Weights of a small GPT-style language model, trained from scratch on English Wikipedia: 108M tokens.
Each number is 500 + 25 x the weight over its row's rms, rounded and kept within 0 to 999. Layers, rows and columns count from 0. Numbers have three digits each. The size before them is the row's rms in percent of the matrix's.

# layer 11 MLP up, 384x96, rms 0.469, rows 3-36, columns 0-95
099:505534524481542491545488506505459455521479511498484478504542466473482479500461455468481501518497515499486498496512508488531517508507499501518488521480521487517456497507477505464507435475478512492516506527500519510476600549486468487505500556496506491511506508546484518495521513484456507510
121:502452507474549517561493515525488505530485544535487497477528488477519499451466491505493513509539506462505487496527509519562492500492540476517492506492468494519527481485488522531577503474495502467491517503487488497449530487521490495473482457499512499449480463483527474507494506521525502527
104:493489495487509507473502513467521543527454491545510551484536509457464476473463480511508495514495492519482539499508431485486473529484508541519483487494520510505508518487526482487479490507508470523511516442534522520483474521449464471534483485484476499527467522478505510488456484459506541510
090:542500541491534455515524484556539501469491525474481457460509477489474467479522523539510473550479535490505463481479509498508529488513511514481464481499503483538517520507481492470508483506530488510500513519469445512515458498514500537480558497532526462501504495520488497479481454493520528495
099:528465476508483518514527533478511457541529491497433508504548454494470485458514476491485469517492486528551505483515509501478504467520543506533518475494495495510458510532494500475438509508505490481476494490502493478497481543513513484482498507547492553466466493510496497504546468531509531498
095:517445501494534507507544470486541515509531498500481503528511505497438443484469517477457473468470429522478490506512514523491521446508494504523509512496523478485516511529474457507517522521485507481525536496490504543447552499527528491502483502505484522473504513505514501497482502494471496456
095:477506497504449504529449528515460479535501485463534464513498490501475486537494493520499490555495506481511448476498472502484491531486489540533516536511546501512471536513498491457528499508504475480478535465491517542478498474500516480490501577520523516492488501513501479535539542501518487498
105:498514513435466485497520476539495526503470504476494489479489508475480517498499525501493472453521542488497481535505489486481515551517533514501447506506550449465518519475500464468509454464467486511487508485469503536505471502524531527479530526533497508503467516470495518495476473511549500465
099:511508468510499521489486483524479518479509481483471495440567494495534507529516508494469530536498484523533527471479499446525474527488524502499511515487517515507487503468531490509481527487479500483480508478497533515498450492474492491491495504525437541429502489522521526521491469519490512568
086:481515490475531516502492487519487455482500478495474558502434509517495472456476503490494503485502478477529514541509500454538499493512516504446473498531489527505474477527503502470506572530493487508482535529497545536497496557483537517477535495487509504491480541481499508479510508542496473513
103:477524493477512475496481539455504522506508473512466484506520523470557483495493513510503453498494468483508521527499470577477489497474481528497504525518518493475522498529474467512498489470480485529509500528529501483483499517455465487566527513519520498464479484513482489525494539553490449525
097:529491492481464507496489505486492476518468512513516520533483531455483491496500492471500486476571492506455516491503451476484498481532490533509488456451515503497521508495463510533516503510495464468473485567509472515524526488546515463521482497509500466501489498549481536505539541503524542487
091:477511537511478493543511484431506529514488549505489499473489514539493466539493483469471456504470487524463484474494510505474479472501509536480482518476453510491516504491454563532506458477507518462499471520548511498526521526467500464479457515488478506479498484504482473498470499522502500493
106:512527452488496543496502535504471506467495470484491536460496533516541514513455521489445531536458485494586482480529490549500516535479470479485514497500533517495489494505512505485501508491525528456488493501501521510516524498507505496478480519482503483433522469472504496472492482510544503514
096:529530500496528514496503501470490495491511504517544448499596506521536515519488492557486465485501447535464491513531522503509538478504491501497458472489472469492491505519493486512524537468486487539515507480461531465494504488459513498503502526501498534519456510526476462477518496516506492483
083:466469503529503483513532517558502509463507504498507509531501474536488483481456489490450536485482545490473516499479492491509489534502502525500517477544556528505509486475505500475525482459480496522503498514474517429495482488566483499495506504503532478448459499515525555507480499470498497502
082:509500523510523496496510543565523481487530468532527506522508457470506516551485476513483478495518547479502493467496487458537489486524497512501472484538525483519464522550492500494479511482496457476506491511476492463515459486455525503524502538470489506471448507545524457521513505504479479515
091:513495507458459503534496471503489529567535495498525509506485472497465515515511502492526468487457478524515511479492469484492555541484521506502434513515525462496529559489511511496530484525500495531490531491526469523522519475489474537530509496514485464497490494448518499467479511474489517458
103:538491517498536470527515471513514466509551524480449472487480503510462527467474501484488521474435515463476486500537503488496482526454477515500502497510472539529478500498493479525557492509512535505521458511505488512521480559527481541499536471539538511512467516494492492526502511518501511491
089:481499497484480480528487476502461467502547540485480469485493509484493528518477539467530463471470532512513539501476491481479511506496464501487456509534481516463479530523493519521520450462510524505469502512494519483539503571539480544489512515529471521516523515511493500529463486495458535501
113:493475505526505504485511503537505487496506502493532479493471467515506503478501524502549514447544556488477546483517506528535523443429459479517492523475518538475465548524493505508489483487499510488513469507521532466493478493490498454506505501518474509452477514520541533509505525505468490483
103:502510543501533496478464456501510523488512474502535503450470482540505485529514532505470472464469494558500516488495464540492494528458496512496499490514525464494514516514487506451480529481510538479522456491530523507492478473502547490521497499537553541495513527495520529499453519483501468492
102:487520490489526513503535530447507521504521475467516521496511508502518497544490524459499455453476505448464503484542495518512506542544499560520506506514497502539536503496481472482469502506501489537483499505503492489462495527483466452532546479527500499463459482445520487493474513481505488500
093:487503546493491459468484499488537528513474479554505526499525505486486466491491552494490492503476533482500504458522461504516468570519495519510493500483472527501546517482495476534502545501460490504533545484517507487480451504480505492478468478490528554508487500492511472475479445479515496487
106:520515483504471500544491520494506507475464470469495513545489481462499543488492485558483507546482533459447502506543457497502480549513491451507538478491478504441473493514463503487491490471479531481488497522519487487517462546545528505509500485480519506499504489520488528527500493496507529471
093:488481503511477486468543495490473486527495508476543494509461489526491525485477541494504457497460518498454479472510505502516483548530475497499466506531492452489465536509489557460487532514458511532476449485544509505480481521478516496496512517465508467533450508494499479496499494499504541542
084:498492486517487441464518493529540492511546540500502497528533519513507493485500468498466483474511423479474506472549548536490467506483508542468488477517507512508503498520449499496494501479489490518527495512510488507526457506507521469475488460489489470505521449493469477499553511532472492512
095:519494494497519513550483493471549506461480464493501535533515513492498488505513468495463482471506509443473492442533500470490519515528507521492552474498478521474507559509538494516516519514505546506503501503475545524485491498524501510474477512484478490455490492541510504516445506482447467489
097:460475513515543508510481520487458500525478464491539520506529492492508517507522531491481547474494509516482540489502490469471551522501445501524512447485480526514496515511517489493498498493486526531476516511514439529504470474468520489531545466476509487521506504523533500488558457485497528460
096:559482521504457500512499497489499482535433507468494512527478520526454469462502497529461541535508453504500499535505509497536455496510465501523484544501504488472480501542494488518536458513485505504515530499495509470497511543522508499472505574530506498505480492492499510490503501461493541500
075:486473494501545511538461514524511503475509496504503476537451478522461484520497508483511453546456504466477525494462483500527482537491476503450510509478498472507516501494514460496474472473481501480485535529525433532461536477517484495486533511539525493492500502503537543484511537475496508496
093:499513480530525512499522450477539465496512524498488498520497529516506488504500492480480446455503480460512494456455533536524498496525528511492514510466533504500458541558470480496510500495468502494443493510559547473497528500488466539519496471489543500491514534524514514509491512470481497501
098:480500507513458538474471482517502504524522497494505476529510472525499515478526536491511489527551487491525531496528491475522506571490509471480432492499529508484540562473513492490543505476490522514450524506489465526529525506529455482518520490532498496490485514483484511515436514499510502511
096:520513488514482534491492468471498501499511507487474557496472481517433470502494486505462520480506509461539494510529502516493524546488513508474498487491526477464510442513515476545486528487509467512494559488570466530470504475512503504490481475494496424501504513507501504495506492485466532484
# layer 11 MLP down (transposed), 384x96, rms 0.448, rows 3-36, columns 0-95
102:460493461515458515518509514460496474518503490469488475516527505500499465493511492491524486556492535470522523504495501494531500501541551522552467470533518489495473460517521480470550479507523540465515498525472498456486524520512483495485502525476510547536490488486489544498513498522543512461
075:516531481487477521446446516478500480514488496498523479536469511529526477514512496477479481497525478488517510492506566465460484477521542497477503489507531482504546484495512456481467502547507459581485540541478497521497490513496499484471495498471504538492514487479507480535475468492502488484
096:490491509475538493480524512495495528474513488525523518507490490525478500497512531513497505487476525513475468459584501498483517549451538528514504471490477507479529502495523476472538480459484490458507485464503505494482468516502496493471557513482535438481507513553492490482504507517522539532
098:490494494474527496499516501438506494505502455490549505547498504510545566529533505476483524466514511487515536491477503457486442500505525435497484497475507523467502488488452525492499486490472541496461518488562513485486483503505528461542502482489529499521503489491526512489510530500510497493
106:481499568488501459525458509454474521516461545509481475523528526513492504501502520506504481481499487468511487528535519528473487450484482502502509455507539499485492502487516503527484531483510506508487522519547493508480507465542481514530475475544527460464485501451521526505485518491465456534
104:484547525480482479496496522484510555459510493480472468526463486471537544503522527512490508483479470491502501471481524512449448519438516485464466478503540539534531544527468511480500465502489481523494487500527500442513466502521513505506497507509500494509523512514505479523528525477471495519
086:520490502477524493519531498547482535489540480487433504457526534521506526464488523543482487438497516502508498516520509439514524504533523496475505494501475467500490485543499509529546540490500502485507504513493520504518482555526465484493509465491480512513491492504497455500514469440506504534
106:463506489500497512478541493525564461449492526485523500489529520449479479514485496553503502508479505484524494458496492492507537504540530442508484546482532460473530489462488500502489446477530518511479525468472474493500495499524523468494513495469505503494535513544493484480474490520535490497
091:481539502475506491505569468495512476506514504529523481505530523453506489502500460502533541507485522464538500508527521474495484528455511487470480495531519500448444528502492502509485495486523482492500556482520495500502533464523527481450513492509469465521527526491486464524521545474483473500
086:471464534531516502521550496470526480495501520517499498556539492473513510493514462550499495520483506496502499484492539535492454494483501475491492523506506507478489513552510445480529483504510507503524529484471545474491518454526490471550552488522455527486479541481514505469529514527505507515
106:481535418500473484525527501474476518505518498490494504497500510484475508467541517525532480505482493492479501529457529551512482466489502473516473499497486532528522481485517518515470531500482463493501564536484504483450495515513519458494514501497503531496506518562540510442492488498480470513
110:490551488473504499504562500479490508490523481524484522497503511431489458503484499511558509524458497507519536510487528509471505456531463454518497494519525518496542534492480492506538503516501494528513480494521469486488475554503509493481470476506547479514484496526514524458513560523486502506
099:520500481457456524536523511503478494450484484556547502523527527465489510531519496550525514540502503491510510493485502459496502497508472465494503469511505475481514533520506524500533521461552490458478520498510552480518470539549482546490510465481514490471470509495510496521486514499487493466
094:509525480486547451500527513512548463502500490485522516469496472496532547486467487508519501481543496528543508559469520499492477493511516462503489475517499494511501512560494476525516486534488494499503501531472483513523439453496525498488490526419513477505491482474507475474489509502477511511
097:511469486488481512503521511506499475504497529466565448455517501534509485490502502543520508445503466512494495470507543513529470547457514472503487494465516520524507524502451485511472515501495491517484482449506524464513552486507535475480505503479470463486528521534470489494511525522490538482
097:479490477486530469512491520487517515486493475483480479529472511511486493498510452490501495428540528436468474497486525538534481480519514525508510502500537460548511507499553478525464459498476478477520495505481502536499529472471504449493459539515519494478522502484504507532523477530505514521
098:509513517442504493515511469508515532475515479505480503527470487493478481536516519522542477471510511486530500480509515441498493469548484442504476472456516509528467492505496540484499520462497470492482495487530508472478521509484519483550491512535419508484507534496464503545519502515498480509
101:528489497482529488473478485457507486533558501504499504534472479527527479480490548468535492505496513518490530513496534523447477477502528468524515430456482507517480473491518540525502515496487528461526468561471494483457495499522478505471481491465510516482519521524494513482534500484479488495
110:496498502465488549524523540464512496523463488531499515514508476490484475550477499507497483509483496524498502521509478521560497504535514504515489494515497525444467498533470530521462505484494502534506550480499472455536543482500536483459498457511450481479505477523514498501449541481520492485
103:512488450522485484548512513528493540522485471536525493499512516472493428494473456502464469520445491477548501504506530533499505508491524520515504525510511483489479491533503500486501485523531495516498485497555505517509544512486472469463493443523489470477457544523477476485500500533491498522
098:516521495507492476513568487490549494500486501484491474521433511477488505469524458517504479497523470539480479500517537487519524486517498449506523471509515475538468479473473538544513532481497471527499543500496462504479444469498511504527471496459526479479472495474472505480521527503506523511
104:490510443477494512490467498538503483499459479468517478512510478521514446478469503465434504475499498572496509486482463498501498475506507521499507495495474448553484516452529521502483486516527497495492480516523490517486508550515513516494480489500480506522519504538490493564453503536500507528
089:509510470493504490502497505467532458528488478478490497496512480543507539488542486478535485527496496555468548504467508463503481491529487473504505451481497504509532514474497444513502478518514492495501469479486486482491516519515526502536476508465511481486482527502513517474509458563544479425
091:513531528476524540483468485518519516515509493500485502479450485479485504503512535501501513496532538530515446476490411501502536493476482444500534488492470492471472495500517490521476452459487479460503528489461494492520458489503532543492470489512514504512471487491492480536538495507491517472
084:505547453531528511452513494494546479531524500527515508463439531515522483552529506483525540462485460476488484469479533476509479482524501504502491496456526526533479474453535486514506519537531512484509464468491518497501495463465505505513524506509482482492528519520519516494474486521507515530
089:505499500506463556522508521492529509487515526561453476447474507475535480509491480522476555517548491476513487479513529508476468455451484503482529491464533522514482476475481508550488497489557483477539525496457509505499507495504496535507481496532498502518503491474516525515486511495484466506
092:474495511484472496498480480494514523472458544472510479443523477505484519499484462481496504494461511485448515531511485489524503492504504493495561523460539478486489495503496465474512509468483551461496493535534526483525529467512539518503496484528536496533448497516477465522485503505561489492
113:501414465487529535467514498521554507477485491481525493516513503494509503546512505526486532530492524471514517514486512463501521532473481502499527506505495502509506466493493548493483518513487481478478485484486534477454529466465480506473484501545506566530519450528498504485504456483508525517
101:481514476521506503460514487519511478471471510516548504493491464499461489515520493447501495504496498466504484533518518486502476488548510435482505524510514513473496442522470530515488491475477450506492578461521521506527456470487482538502506502508480543494478531497454511501509487526491494524
114:514477463520492464504474479510496488508428536513508486498482517472469499479482485548519481481500496523520529492478492497506493521506468499510497523502541490510489463472504478518524461509444505512521530540494485477462456507571455495524470518507544468520543509532508482492481524512529519470
090:526507478510497488532501541544519457515473499533475466450452530523485506492489531507508460482532470536486491491515453518508489478536551534493505505490512476524531512500439532468502496484435471532521496524482499538480471494502504508524484503478475503509534472468513504489486475488475510486
094:509533470491462479494514488542463498530539542492467486521438513500466525475466499544516487503481498485494488506482442475524501510475517514516528483464515523516503465475492505503500507547543488501488499428523510511495532525507543506553534542500510495489473489493513516527516532529495499489
087:530488504527538495483520489507516520493480483490471482513518524500512503529460521481492530504462512507506489508485495519500523443502510497505533481483458518479495531499526475505501500491509511497559472576522513496467476476501512485505512515426557463484513479502540483525563491512447489492
084:504494531538492526482471493524505487520524513494516489466495513509519500511486503505473505519457512466508540467477521444479451520528542544546477459478483502520474492514530497482530462495488523504475542468456504508514543534478514543515466549521472501490467500469490514475514479500480532491